Weights of a small transformer language model: MLP 1536 SwiGLU, a variant of Muon for these matrices.
Each number is 128 + 32 x the weight over the matrix's rms, rounded and kept within 0 to 255. Layers, rows and columns count from 0.

# layer 5 attention value, 768x768, rms 0.0726, rows 293-319, columns 512-575
[[125 158 185 162 203 120 121 161 117 165 127 100  93 154 136 197 191 141 172 199  87  84 147 119 171 124 130 147 172 120 132 125 101 115 140 109 167 145 134 179 205 147 136 164 124 202 105 100 107 154 139 147 112 157 161 138 124 130 127 147 122 121 146 165]
 [119 102 155 182 135 171 127 126 165 134  79  61 125 148 153 196 148 127 118  85 126  79 167 183 164 129 141 118 102 107  41 126 152 115 120  94 130 144 106 137  89 127 131 130 131 178 110 124  73  80 131 146 139 112 170  52 102  65 128 149 120 133 163  79]
 [173  84  89 132 141 178 166  93 103 102 131 145  85 109 112 136 116 111  74 152 146  94 126 169  49 125 103  87  56 160 129 109 159  85 132 156 104 153 142 149 148 105 154 118 114  77 152 118 109 103 137 131 105 119  92 109 146 126 146 148 103  90 112 124]
 [124  71 158 163 141 151 124 131 125 125 106 120 132 147 126 162 113 151 121 141 130 111 147 132 110 159  74 126 162 165 101 150  86  79 107 154 109  63 144  82 173 157 145  99 119  88 125 119 105 141  84 164 130 136 170 193 161 186 140 167 100  95 131 142]
 [119 129 140  88 146 130 136 147 131 158 113  92 153 141 121 152 144 145 157 139  68 157 160 100 145 123  96 149 186 135 172 161 109  78  78 133 148  94 115 173 130 131 158 124  59  73 115  87 126 106 116 105 119 163 114 137 140  91 125 140 119 128 101 141]
 [154 148 113  98 117  78 144 155 154 121 144 185 203 176 182 120 193 121 145 206 152 107 157  96  94 126 157 121 163 118 106 105 134 115 185 195 110 114 154 129 123 178 109 124  94 147 112 145 128 149 135 113 113 155 145 155 120 111 158 157 129 122 185 112]
 [168  99 139 182 158  92 141 156 164 127 101 175  71 137  79 118 128 110 123 149  93 101 164 139 146 130 125 144 142 146 108 180 145 154 131 137 150 137  63  70 208 155 112 119  90 173 126 134  69 108 126 130 129 146 115 121 129 111  59 133  88 124  94 148]
 [166 113 126 187 102 134 155 115  70 129 118 103  92 137 158  98 156 125 149 108 118  74 106 125 176 117 103 118 130 156 166 126 127 100 163 124  95 114 137 137  58  76 174 176 142 140 109 124 131 103 116 128  95 109 113 109  99 134 104 137 138 125 157  83]
 [167  97 108 139 119  43  69 137 103 134 165 136 143 117 207 155 127  93 121 146 102 124 166 144 145  90 161 131 115  69 120 138 125 147 132 199 131 139  98 165 126 133 169  93 121 187 152 159 170 156 115 142 115 131 172 168 148  75 181  75 152 100 138 123]
 [116 133 126 186  98 137 135 199  56 109 169  95 145 100 104 120 159 130 132 181 113 166  95 164  95  91 131 172 117 143 113 121 120 140 136 143 129 101 142 150  93 154 111 140 147 102 120  92 108 138 130 131  78 141 140 171 118  92  79 120 146 143 156 185]
 [105 150 138  86  97 163  85 110 128 148 139 155 179 106 133 137 130 164 155 170 156 176 124 160 130  71  71 140  96 153  90 177 122 129 106 134  64 123 189 125 151 185 154 108 166 149  90 136 142 145 163 166 124 101 139 118 113 108  95 119 121 156 165 104]
 [139 139 116  80  84  90 202 119  86 125 114 171 100 127  72  61 205  87 133  82 196  64 130 172 165 126 100 146 165 174 146  92 164 146 122 112 143 110 171 104  97 159 130  74 112 124  65 139  94 161 147 126 115 195  92 137 103 167 142 102 116 131  98 171]
 [145 116 128 171 153 139  97  83 148  90 135 163 157  94 142  97 113 106 141 129 147 135 107 138 123 145 149 159 179 102 152 136 161  99  78 142 156 128 107 163 105 130 141 150 163 121 118 134 108  92 150 145 165 182 123 118 166 143  64 137 158 110 185 107]
 [ 63 135  87 127 107  94 153 171 183 137 157 157 145 187 157 130 103 117 139 129 107 124 158 116 144 125  90  92 134 128 105 142 196  94 138 135  96 115  91 147 147 125 152 186  98 137 117  68 144 137 160  67 138  82 115 115 141 171  85 169 164 159 114  73]
 [123 136 104 168 169 115 150 114 136 124 101 161 110 190  97 219 128 151  85  99 140 135 123 123 154 128 172 145  71 117 120 104 136 161 129  61  52 117 101 132 122  72  91 141  62 118 120 136  75 134 193 171 184  97 147 102 136 192 147 126 165  52 123 117]
 [144 188 139 200 123 144 174 124 131 100 142 112 156  80 106 116 129 112 196 175  81  92 130 148 125 105 108 123  74  96 134 102 132 122 148 188  85 158 125  86 123 143 145  71 162 140 174 120 169 104 166 114  96 123 179 110 113 157 125 107  91 140 197 127]
 [127  81  76 142 139 186  95  91 120 123 140  92 102 186 139 134 129 173 122  71 144 129 183 100 127 101  47 121 128 133 129 133 155  75 105 186 156 137 154 117 151 145 143  73 136 192 115 110 120 104 128  84 117 155 118 172 157 104 122 156 153 155 142 113]
 [111 112 144  75 146 107 129 149 173 195 128 115 142 151 162 121  98 117 117 173  71 133  97 111 129 115 155 133  97 164  89 100 167 168 130 121 162  83 131 130 175 148 158 151 184 119  61 198  98 147 152 116  83 141 127 127 118 128 145  99 136 155 162 121]
 [137 111  94 151 152 139 163 210 139 128 137 141 104 106 125  98 128  93 194 127  79 180  92 164 144 135 101 145  96 186  64 132 106 115 127 121 187 149 136 143 124 166 126 148  92 151 127 128 166 156 146 125 122 100 131 172 116 126 130 152 115 142 151 128]
 [ 84 113  98 112  88 168 141 154 139 145 115 202 123 175 117 164  87  55 190 128 128 151 118 117 177 128 104 117 140  76  78 110 129 189 134 112 156  96 101  98  84 140  95 142  83 130  76 133 119 143 169 103 114  94  77 179 121 129 164 132  71 120 159 176]
 [164  89 102 114 100 153 109 139 108 146 144 150 155 112 109 104 127 176 142 172 109 165 140  90 149 125 110 124 104 120 100 127 133 158 159 141 117 117 120  97 205 139 125 135 145  75 172  83 122 151 102 118 138 111 121  91 100 168 153 113 131 189 137  75]
 [107 141 122  91 126 162 147 119 104 108  30 143 121 175 134 155 124 128  98 129 131 146  98  96 142 172  89 131 126 133  99 126 174 209 179 138  98 124 114  98 115 113 138  84 145 135 138 151 173 137 153 104  87 152 120 109 101 144  99 106 123 143 109 124]
 [102 124  95 129 133 136 131 168 142 109 144 110 193 109  61  92  73 113 118 108 144 103 152 133  91 169 167 111 155 141 108 142 124 123 170  77  99 144 144 207 116 111 132  94 109  97 138 136 155 130  68 105 145  92  91  95 109 146 180 119 147 143 165 120]
 [173 100 116 145 147 165 115 157 145 169 116 117 133 149 123  90 130 136 199 115 142 124 141 159 121 167  84 178 141  99 127 141  75 153 119 112 212  64 196  80 127 107  31 127 106 120 108 137 148  68 145  51 129 169 159 111 148  87 126  90 131 108 151 149]
 [ 99  95 105 128 112 115 134 127  94 140 129 103 121 142 147 102  62 143 135 103 134 121 151 127 127 151 112 140 107 154 136 180 105 161 145 144 137 124  88 176  64 113 191 148 147 109 102 127 114  98 123 169 125 150 115 119 140 103 132 119 147 142 184 128]
 [142  98 134 115 116 161 149  62  78 166 229 174 102 213 117 135 190 125  76 188 131 101 158 180 124 129 119 132 126 149 116 170 124 114 103  80  73 156  95 132 149 145  89  72 152  97 115 154 120 101 149  79 133 123 113 132 118 130 118 169  99  86 139 104]
 [186 108 126 129 124 124 199 126 119 172 168 141 199 120 118 105 125 128 156 108 156 130 136 154  90 186 117 178 106 155 122 170 118  89 106 104 158 134 170 126 127 130 149  83 140 135 124 114 122 131 124 128  99 130 133 128 144  87 124 146 187  83 150 126]]
# layer 5 attention output (transposed), 768x768, rms 0.0983, rows 293-319, columns 512-575
[[104 127 148  60 132  73 180 132 130 166 103 120 169 108  83  75  66 152 126 107 127 168 177 115 134 122 156 132 133 117 129 123 183 138  93  43  84 186 154  93  96 150 121 126 132  87 130 148 159 122 133 132 120 108 147  99  94 100 162 121  92 123 145 168]
 [157 196  87 111 148 158 142 129 113 158 144 146 138 143  74 100 154 135 166 179 151 173 128  82  84 143 143 117 140 137 107 147 125 126  99 105 107  32 137  95 162 153 180  46 161  91 165 152 111 170 101 118 119 105 112 146 145 112  99 108 154 163 125 128]
 [119 161 175 112 128  72 132 193 118 205 151 166 168 139 125 147 141 132 111 161 118 133 128  72 122 163  82 112 164 173  66 146  70 134 162 107 179 103 105  96  96 155 109 127  88 137 158  87 101 140 119 116 159 150  87 152 142 131 126 162 125  78 111 117]
 [ 69 159 132  99 159 101 179  86 126 153 128 119 175 134 135 153 118 147  93 113 177 108 146  97 178 134 149 111  98 100  99  76 140 108 122 171 152 188 131 129 151  98 105 109  87 127 137 177 141 104 143 103 120  90 126  64 137 125 106 117  97 143 124  88]
 [120  97 155 194 160 107 108 162 110 101 101 146 101 136 100  84 109  99 134 163 178 140 106 106 120 125 103 126 165  72 103  97  92 153 153  69 127 137 149 172  99 162  98 136 118 123 146 176 138 131 135 146 193 141 134 131 138  96 112 177 150 115 169 133]
 [ 91  98 150 157  97 161 103  87 127 133 106 132  74 185 116  87  73 126 118 150 132 141 195 188 139 103 126 102 115  90 166 163 101 105 149  62 139  81  59  99 146 100 110  99  89 151 145 109 141 112 145  97 139  58 136 158 118 135 154 183 133 122 108 121]
 [192 151  93 166 144  98  74 120 151 112 117  83 171 166 130 128  87 123  94 124 150 232 153 127 123 101 129 110 143  83 129 121 184  94 133 121 161 147 187 162 101 146  79 139 154 142 157 132 159 143  51 114 171 117 156 129 180 130 132 124 118 116 165  94]
 [139 145  96 100 146 191 132 112 167 107 120 140 129 137  79 116  96 147 164 169 140 153  78 197  61 103  98 120  60 110 117 112 133 120 141 200 136 119 126 128 166 145  99  84 126 132 112 145 143 127 159  98 181 117 169 134 149  73 159 124 134 170 121 193]
 [132 144 147  51  87 160 169  80 134 155 137 128 143 131 141 180 143 137 121 123  93 132 102 125 175 103 115 136  74 101 160 102 134 103 114  73 113  73 145 166 157 124  83 170 190 109 107 143 106 125 161 118 205  73 126  69 135 123 139  86 125  99 185 155]
 [ 79 165 163  99 133 112 114 137 154 126  94 158 109  99 178 145 157 142 101 104 128  92  88  83 127 135 108 108 116 151 145 146 135 137  85 128 102  80 116  75  65 163 130 116 119 128 141 161 145 158 110  92 162  82  70  76 145 172  85 147 115 210 144  90]
 [178 107 109 167 171 150 134 130 133  91 168  92 111 167 135 135 130 111  82  92 106  74 178  59 128 156 149 142 120 144 126 146 164 116 108 142 164 120  42 125  93  83  78 144 137 195 151 119 107 156 144 125 113 132 105 139 133 164 171 133 109  96 120 136]
 [ 81 171  78 182 106 122  97 174 133 131 170 109 132 109 139 160  98 141 115 153 108 135  85  83  62 100 142 150 129 152 103 136 109  83 104 132 102  97 208 152 112  96 119 110 137  97 154 188 106  87 127 176 121  73 140 161 104 146 145 116 138 186 115 101]
 [145 134 195  83 116 143 118 130 148 156  76  68 145 130 159 180 188 123 100 106 151 139 154 100  81 150 169 182 117 136 115 117  51 132  85 141 138 132 160 138 177 119 110 116 164 148 155 176 162 179 122 150  85 115 165 123 136 124 164 137 179 136 162 175]
 [183 116 143 126 180 120 102  77  90  79  77 118 132 119 112 149 123 121  97 109 132 122 135 113 140 131 179  99 106 127 129 107  85 102 145 152 153 181 168 146  88 111 139  61 103 149 119 145 136 113  90 185  98 102 143 128 156 102 142 157 112 133 132 165]
 [146 145 138  89 175 192 154  99 150 160 167 137 148 181 149  98 160 124 119 166 101 101 211  79 152 112  30 171 138  90 150 116  79  88  96 157 112  84 169 121 117 177 154 131 103 138 155  68 177 131  96 113  72  95 129 118 119 114 114 139 113 124 108 135]
 [ 62 134 159 125 104 135 147 133 141 124 127 169  55 125 149 172 114 142  86 130 160 120 153 156 161 102 134 165 140  95 113  98 162 106  85  68 152  92 116 171  94 176  66 121  99 142 145 154 143  87 112 121 124  92  82 133 174 151 142 131 120 152 124  97]
 [125  92 165  90 101 126 155  80 134 176 104  59  98  91 114 113 129 113 196 108 157 107  99 172 118  52 215 109 126 101 169 107 147 120 173  96  84 126 118 120 157 109 118 118 147  94 129 125 133 164  95 120 127 127 160  92 156 125 110 112 168  99 136  85]
 [161 196 124 102 135 155 154  63 146  44 111 111 104 134  98 108 163 165 122 126 227 141 151 177 114 101 136 146 158 128  97 122 127 139 138 122 161 173  68 130 106 111 121  70 126  84 135  94  90 132  75 131 166 132 140 146 146 171  61 157 112 163  70 151]
 [112 135 129  57 144 125  84 106 182  94 112 121 135 123 125 114 122 159 110 144 168 138 102  93 162 189 131 111 129  82 168 118 171 160 127 144 110 141 107 130 111 137 124 154 179 157 115 112  46  96 134 167 121  90 129 128 122 202 127 132 105  67 142 108]
 [178  77 140 196 205 131 108 154 174 124  87  58 147 111 148 115 150 138 102 158 110 118 142 149 141 159 164 105  52 140 106 115  79 130  65 145 106 155 125 149 139 132  86 105 187 175 135 127 124 133 126 134 163 163 160 122 140 174 152 154 147  88 110 134]
 [157 169 119 170 166 154 158 139 132 125 126  75 106  85 123 136 128 140 125 140 180  86 151  68 167 190 114 104  84 193 110 159 128 113 105 113 170 168  93 139  54 136 140  87 106 157 115  80 135 162 123 146 161 117 109 166 205 131 146 143 135 101 132 152]
 [111 102  24 197 134 111 169  63 100 155 175  89  58  93 104 111  55 135 161 139  99 124 107  90 141  80 118 162 135 148  83 193 139 152 139 100  98 166 124 119 136 133 130 166  86  88 141 106 134 111 156 148 130 126 111 121 143 121 159 132 103  89 152 113]
 [145  73 110 161 114 108 110 129 148 158  93 231  68 176 170 122 160 161 105 148  99  88 129 150 142 150  95 162 147 117  93 113 151 144 176 219 178  97 140 112 119 178 137 112 146 124 114 127 107 114 139 146 129 125 137 175 154 108  85 183  95  64 102 169]
 [140 137 146 138 132  82  89 134  67 104 114 129 182 149 154 164 156 104  78 100 135 148  92 112 165 102 133  73 186 140 124 134 113  92 150 110  55 169 120 173 150 122 152  48 156 132 145 149 145 162 140 167 161 116  79 102 104 111  73 118 150 140  98 146]
 [113 121 174 126 141 109 136 156 146 128 126 138 100 107  73 133 179 111 190 189 152 110 144 178 177 109  67 142 110 105 139 147 214 126 143 164 143  92 151 141 124 115 131 142  93 121 119 164 176 108 120  45 150 124 118 125 146 103 125 177 142 124  99 157]
 [112 141 144 147  94 146 128 193 191 138 127  88 189  76 138  98  39  88 195 149 127 170 113 105 146  99  68 118 133  84 104 100 168 122 168 144 109  96 124 117  96  99 111 120 122 120 132  91 124 159  88 172 127 150 125 132 123 104 168 127 124 113 132 151]
 [153 137 213 162  94  47  84 130 111  80 124 168  71 154 154 132 170  82 109 138 100 143 147  70 119  85 149 162 101 100 142  99 147 114 119 184 128 125  77 145  85 135  98 103  21  96 153  90 118 110 151 126 166 108  38 106 153 158 143 141 136 126 184 103]]
# layer 5 attention query, 768x768, rms 0.0627, rows 320-345, columns 512-575
[[ 90 120 126  92 124 135 167  69 164 119 160 129 131 114  85 105  87 128 149 120 108 109  93  84  53 139 134 130 102  72 133  96 146 111 107 128 185 166 133  77 118 116 107  92 119 161  94  47 163 122 145 124 137  84 151 141 164 144 126 124 144 163 173 116]
 [159  90 140 112 138 116 120  93 125 118 113  90  94 114 156 156 152 167 181 158 113 144 136 103 104 121 119 136 141 110 114 152 159 104 192 118 177 144  99 133 110 143 142  89 108 176 125 130 102 123 163 145  76 129 111 129 147 129 176 112  87 128 138 107]
 [121 103 130 101 136 112 123 142 119 135 162  88 135 147 135 119 120 176 136 128 106 149 110 150 118 120 143 125  77  79 136 122 117  97  85 132 138 146 158 136 138 146 158 104 105 162 111 103  88 114 106 144 148 127 124 112 118  91 109 138 126 135 127 181]
 [142 175  92 148 118 166 145 130 119 120 113 158 153 116 131 110 136 144 154 123  95 113 116 150  75  78 115 176  66  99 156 113 156  71 113 110 127 155 116 166  90 107 159  98 115 148 111  68 163 121 116 136 107 160 138 129 149 111 126 131 111 115  82 112]
 [101  83  93 144 155 132 123 160 148 107 142 140 132 130 153 145 176 121 122  80 126  89 162  88  96 181 141 116 132 139 106 144 101 160 112 172 120  92 120 101 142 121 114 131 103 119 133 123 154 106  79 142 144 160 110 153  87 144  83 161  79 135 131 134]
 [140 130 122  93 122 116 119 140  98 128 108 153 162 117 115 114 147  99 144 159 152 131  85 123 161 111 123 123 127  93 149 170 168 116 125 113 163 140 137 116 116  81 130 102 121 169  92 158  79 114 188 122 159  97 142 123 149 158 131 123 113 156 117  76]
 [128 150 151 134 121  94 155 128  99 128 137 122 117 140 136 150 136 172  92 145 133 100 163 121 133 160 147 111 135 116 144 130 136 179 150 133 137 105 105 106 173 119 124  58 115 162 150 105 111 130 115  76 128  95 139 117  98 126  96 156 146  64 115 113]
 [123  94 138 163 141 110 125 129 158 103 159  89  90 116 168 113 121 111 120 142 141 152 153 160 156 127 113 116  93 117 132 156 111 120  76 137 167 140 121 123 142 164 137 144 161 112 159 157 116 138 135 135 115 118  98  97 134 100 115 150 114 147 135 142]
 [164 144 136  88 144 118 113 171 131 136 143  74 112 153 109 148  61  83 120 108 139 122 160 114 122 176 135 130 113 121  70 149 114 107 120 114 136 159  60 156 104 115 154 105 113 108 107 163 105 119 129 120 183 118 113 129 142 146  87 115 130 103 139 136]
 [152 113 113 141 128 120 114 119  96 140 118 121 102 151 111 101 156 133 124 142 103  89 122 111 175 151 125 128 127 128 126 162 154 129 141 130 130 124 129 102 123 132 162 154 118 116 139 156 139 104  99 125 159 140  84 140 162 153 136 108 101 109 169 135]
 [109 152 124 133 140 151  83 100 102 138 182 156 147 128 183 158 171 121 134 122 124 102  95  88 117 123 116 118 196  87  95 119 147 140 117 118 150 130 113 121  84 146 104 152  92 108 124 133 103 174 135 124 134 115 142 115  95  93 106 123 106 106 135  88]
 [121 152 128 191 103 176 113 146 110 129 116 163 157 125 201 154  73 149 144 136 112 102 139  61 164 138 116 148 139 134 101 100 100 147 107  97  99 129 138 128 108 124 147 133 101 142 121  74 112  87 131 105 136 149 179 147 167 112  88 153 158 104 123 104]
 [151 109 115 153  84 109 169 153 133 125 148 152 137 133 144 138 128 154 113 118  87 175 154 155  88 160 130  79 150 102 129 117 136 144 170 141 137 154 145 124  98 124 163 135 162 138 125 116 160 109  88  89 132  31 132 168 163 129 140 130 160 130 155  91]
 [142 144 111 110 161 117 133 129 113 161 132 131  63 148 136 132 156 119  86 152 113 118 126 117 124 150 121 159 120 114 145 142 119 173 100 193 177 160 134 125 116 127 148 149 171 119 152 116 140 120 116  78 121 103 125  86 161 158 116 120 127 143 139 136]
 [ 92 127 106 181  66 110 134 130 112 190 153 127 121  94 174 142 153 115 113 100 104 166 156 130 139 107 148 109 137 173 119 129 104 115  94 112 123 134 129 111 151 121 149 149 195  85 155 135 134 153 104 128 118 112 164 110 112  98 146 120 136 137  84 151]
 [146  99 110 132  67 140 145 148 109 127 168 148 182 154 167 161 144 111 111 169  97 132 153 145 140  86 146 118 115 101 147  85  97 118 115 148 129 105 104 129 112 120  96 161  57 165 113 104 154 103  96 110 130 148  95  64 108  98 104 109 149 173 103 140]
 [159  68 143 158 100 142 100 157 128  93 140 153  98 151 130 171 115 150 151 129 116 161  92 151 128 137 102 132 107 122 107 118  91 141 145 122 161 140 183 144 111 120  80 149  88 148 144  93 123 145 122 112 127 105 155 142 123 125 145 106 140 168 138 142]
 [116  91 126 110  95 163 139 111 136 122 137 111 137 121 176  99 148 125 100 160 100 211 134 173  73 154 116 116 114 127 112 131 112 133  74 136  80 130 128 147 163 136  65 136 124 136 132  88 131 143 149 107 167 104 116  91 187 104 173 138 111  98 134 151]
 [134 131 163 121 153 122 144 104  92 100  99 104  77 165 166 118 152 124 144 110 118 124  70 138 120  90 100 140 158 103 124 143 123 127 150 130 166 119 137 129 133 113 123 110 135 138  82 152 114 155 160 107 136 138 133 158 101 118 127 135 144  76 137 153]
 [133 122 114  78  89 135 103  89 107 112 201 131 122  91 126 141 143 151 159 120 108 152 151 141 128 144 143 123 101 124 142 137 131 105 107  99  98  80 152 158 147 110 130 146 185 175  75 125 135 110 100 134 124 120 108 145  93 123 135 176  59 125  91 126]
 [129 114 146 137 113 133 146 121 109 126 110 139  88 166 137 132 118 135 161 151  97 141 122 167 163 147 151 102 163 111 142 134 160 157 115  83 118 129 156 138 119 109 139  72  99 124 173  96 131 115 107  95 150 125 144 132 124 100 135 111 124 112 147 155]
 [118 131  73 135 124 136 155 111 159 124 135 130 110 150 116 141 104 157  72 123 138 136 214 157 138 138 106 106 124 117 135  73 128 111 115 133 145 106 122 155 152 165 120  97 130 179 151 137 152 137 124 104 124 120 138 117 138 143 136  93 150 158 100 104]
 [ 98 109 138 137 115 107 127 159 163 106 118 119 125  81 143 122  85  96 147 161 140 105 131 134 115 131 157 124 127 127 148 131 102 140 114 157 156 171 115 159 115 121 200 100 109 149 130 118 143 132 161 112 120 191 138 160 134 169 129 148 143 139 126 155]
 [102 120 173 120 119  89 137 126  80 157 141 161 156 129 145 110 163 117 150 141 128 123 103  91 146 113 130 175  84 114 109 120 123 125 143 109 126 122 151  94 137 172 143 110 173 147 121 168 146 105 162 159 165 112 106 104  78 152 140 113  90 138 157 129]
 [136 145 143 125 106 149 139 127 128 162 117 121 131 126 146 156 155  82  95 114 125 109 138 110 129 148 126 132 117 103  97 133 154 103 107 175 135 144 140 150 124 127 193 154 115 121 122 125 149 100 132 150 107  88 140 137 175 154 127 114 138 127 125 168]
 [133 161 123 136 119 147 100 139 144  95 105 140  85  69 110 120 137 124 126 166 172 125 167 140 133 145 152 147 141 113 127 130 175 130 156 111 157 149  80 108  54 114 145 122 101 174 143 144 180 203 150 101 129  99 146 132 137 140 187 160 150  92 160 155]]
# layer 5 attention key, 768x768, rms 0.0643, rows 320-344, columns 512-575
[[123 113 113 136 125 151 123  81 113 108 136 134 142 130 124 132 131 141 125 148 130 144 143 120 120 140 141 155 136  97 121 136 118 121 129 115 128  95 124 119 125 146 106 156 137 111 113 129 102 129 143 137 137 119 111 128 131 111 125 122 130 150 140 147]
 [140 151  99 139 137  98 138 105 143  77 117 130 132 159 111 120 119  80 110 121  61 110 129 110 123  99 132 114 129  97 178 118 151 129 126 150 126 142 152  97 113 135 135 144 155 173  82  79 145 167 117 109  89 141 125 146 110 129 132 133 119 120 101 139]
 [ 95 163  90 136  87 133 150 177  91 136 126 123 104  95 139 107 121 170 113 156 113 122 129 111 118  83 123 179 132 109 119 143 145 137 171 166 158 157 123  99  93 144 145 161 137 161  78 118 140 135  94 126 102 128 153 142 136 137 139 138 117 131 111  91]
 [130 122 144 112 139 100 144 116 179 139 161  85 138 147 115 140 151 156 120 108 117  95 124 120 170 204 147 126 148 122 133 119 116 129 147  95 151 113 120 136 160  73  95 129  99 114 109  97 100 172 146 116 130 125 105 122 129 134 152 152  95 108 155 131]
 [139 151 125  98 127 128 159 123 107 114 121 100  93 120 161 123 105 131 146 110 119 148 124 161 145 139 154 134 113  94 113 103  95 153 120 140 113  99 134 133 123 134 127 104 139 118 131 137 154  95 121 153 128 142 102 126 145 112 149 154 129 112 123 138]
 [157 133 128 171  91 121 143 130 155 160 130  94 159 103 155 143 127 135  93  86 120 125 142 118 101 108 145 110 170 140 147 114 151 134 150  97  97 154 206 114 144 119 153 139  94 101 166 154 144 119 119 113 132 147 103  89 140 154 134 147 110 154 141 118]
 [166 117 120  93 149 125 110  83 150 156  87 140 129 155 125 114 126 167 110 153 104 154  54 124 121 151 169 155 104  97 136 131 124 100 152 129 146 108 154 124 119 116  98 122 108 120 172 137  93 126 146  92 116 148 130 150 100 164 155 119 138 154 149 122]
 [143 145 136 159 127 117 130 114 155 109 115 140 107 161 108 110 175  99  96 110 119 103 125 105 188 111 135 127 171 164 159 161  95 128  98 186 137 115 126 101 118 126 102 122 119 127 144 154 166  82 135 124 115 122 133 132 140 124 126 115 116 168 133 103]
 [116  96 154 155 128 140 139 172 137 117 149 120 141 152 171 157 124  87 113 101 147 108  96  95 156 137 134 159 171 153 136  99 157  74 172 134  86 128 158 145 154 114 138 121 135 158  73 112 141  63 142 115 127 124  88 143 111 157 121 113 106 181 145 111]
 [163 119 108 135  96 100 150 104 119 163 137 108 130 133 151 155 147 150  86 114 146 115  93 150 135  90 101 128 135 164 100 131 149 114 110 121 121 108 112 106 124 169 131 130 116 137 119 162 120 113 118 105 114 106 141 101 153 167 135 100 113 161 116 112]
 [111 110 103 130 103 124 139 150 130 128 120 127  60  85 125 107 116  98 133 163 144 104 153 137 116 127 133 114 146 140 152 162 146 164  97 182  87 122  95 142 138 156 134 191 139 148 127 114 137 131 180 127 116 118 160 168 184 178 169  95 147 132 179 136]
 [142 122 142 144 120 141 181 133  78 159 180 117 158 143  80 111 101 127 154 148 105 120 169  93 142 157 146 126 130 166 138 138 123 119 174 138 120 131 128 113 130 183 120 119  97  89 104 101 142 154  98 107 120 122 105 117  51 144 132 124 131 106 119 129]
 [129 100 155 118 126 147 115 100 109 137  93 104 149 130 134 148 149 112 137 180 158 127 128  80 145 160 124 133 159 131 154 129  97 132 142 150 147 111  81 115 128 112 102  80 127 101 140 144 118 162 143 125 143 158 108 151 148 113 122 141 141 145 157 105]
 [135  96 170 183 174 145 129 125 127 133  67 153 135 102 117 169 115  88 185 122 159  97 135 164 148 111 166 141 134 137 115 185 111  81  96 103  92 117  80 125  97 173 120 103  99 110 135 150 133 144 137 110 108 176 125 146 129 103 135 125  77 148 177  98]
 [130 149  90 137 148 115 118 153 138 122 137 143 162 128 150 121 117 100  99 135  98 118 119 125 101 120 162 143 110  86 150 152 158 125 143 112 108 127 140 138 105 136 171  99 120 121 105 116 126 143  73 162  68 105 170 134  95 145 137 104 107  79 114  83]
 [162 138 128 150 126  83 151 130 151 130 116  88 125 113 203 153 153 100 117 111 139  90 137 130 129 137 115 126 118 153 142 146  93 154  91 110 101 130 124 123 145 140 159 124 172  47 107 133 126 146 153 128 122  88 116 166 151 127 165 139 136 112  99 114]
 [160 159 129 148 137  78 150 126 135 145 137  79 138 138 167 123 104 139 114 134 142  85 129 173 149 111  75 145  69 159 155  94 134 133 112 101 153 164 105 157 121 154 143 123 146 115 166 121 148 130 163 153  95  97 158 136 115 166  77 149  88 179  98 142]
 [137 104  91 142 128 129 119  85 148 159 143 170  97 131 163 150 181 114 101 111 160 119 122 118  97 122 139 111 129 152  94 113 115 113 147 152 138 114 130 141 110  92 148 107 135 102 110 173 171 149 189 174 117 110 130 141 128 135 127 105 172 150 117  94]
 [ 86 125 127 132 125 114 104 107 108 130 136  75 133 158 117 128  93 128  77 158 119 102 116 133 116 161 128 144 110 150 137 154  82  80 109 162 162 146 113 138 118 128 132 112 130 125 143 133 122 143 146 166 173 112 122  94 185 107  79  81 103 159 100 164]
 [ 82 148 147 154 113 136 170 129 142 141 106 139 120  79 129 118 128 130 136  81 139 129 173  88 157 149 148  81 117 146 156 112 131 144 120 158 141 149 117 102  72 144 153 139 110 107 140 131 105 121 106 175 120  53  83 137 113 112 110 156 143 109 156 154]
 [141 153 130 126 178 124 138 127 125 146 158  84 129 134 160 102 157 144  80  85 148 149  76 157 137 113 123 119 133 171 154 114 124  73 118 161 125 108 139 184 138 108  85 133 119 137 119 140 157 115  87 127 137 141 142 138 161 126 143 181 125 109 113 115]
 [142 125 108 134 110  90 120 110 127 131 156 161 115 130  90 116 125 151 133 102  93 111 139  85 115 160 131 143 122 100 134 104 115 103 159 131 144 114 170 147 110 125 147 165 173 139 145 103 143 133 149 148 108 167 165 152  98 126 107 153 134 106 149 155]
 [ 77 160 155 179 128 111 115 158 124 161 125 154 155 121 203 152 157  52 153  90 153 144 131 110 149 133 123 128 156 131 107 133  63 174  95 167 128 142 128  82 137 106 155 156 134  86 158 157 146 108  93 130 159 128 141  81 134  83  94 123 157  92  98 117]
 [127 137 139  89  91 158 136  92 103  82 125 156 130 121 119 116 149 103 121  99 138 140 163 133  89 105 136 109 118  73 150 135 135 112 123 127 172 122 151 127 168 125  83 101 122 157 157 111 102 116 164  95 129 144 112 164 137 168 100 145 148 149 101 148]
 [143 122 104  87 139 104 143  99  95 147 135 123 156 147 128  96  86 194 126 146 136 112 150 106 132 153 140 144 116 105 145 127 129 113 113 103 186 102 159  83 128  62 186 121 136 142 113 119 127 115  97 125  94 120  96 158 143 132 151  98 105 136 159 148]]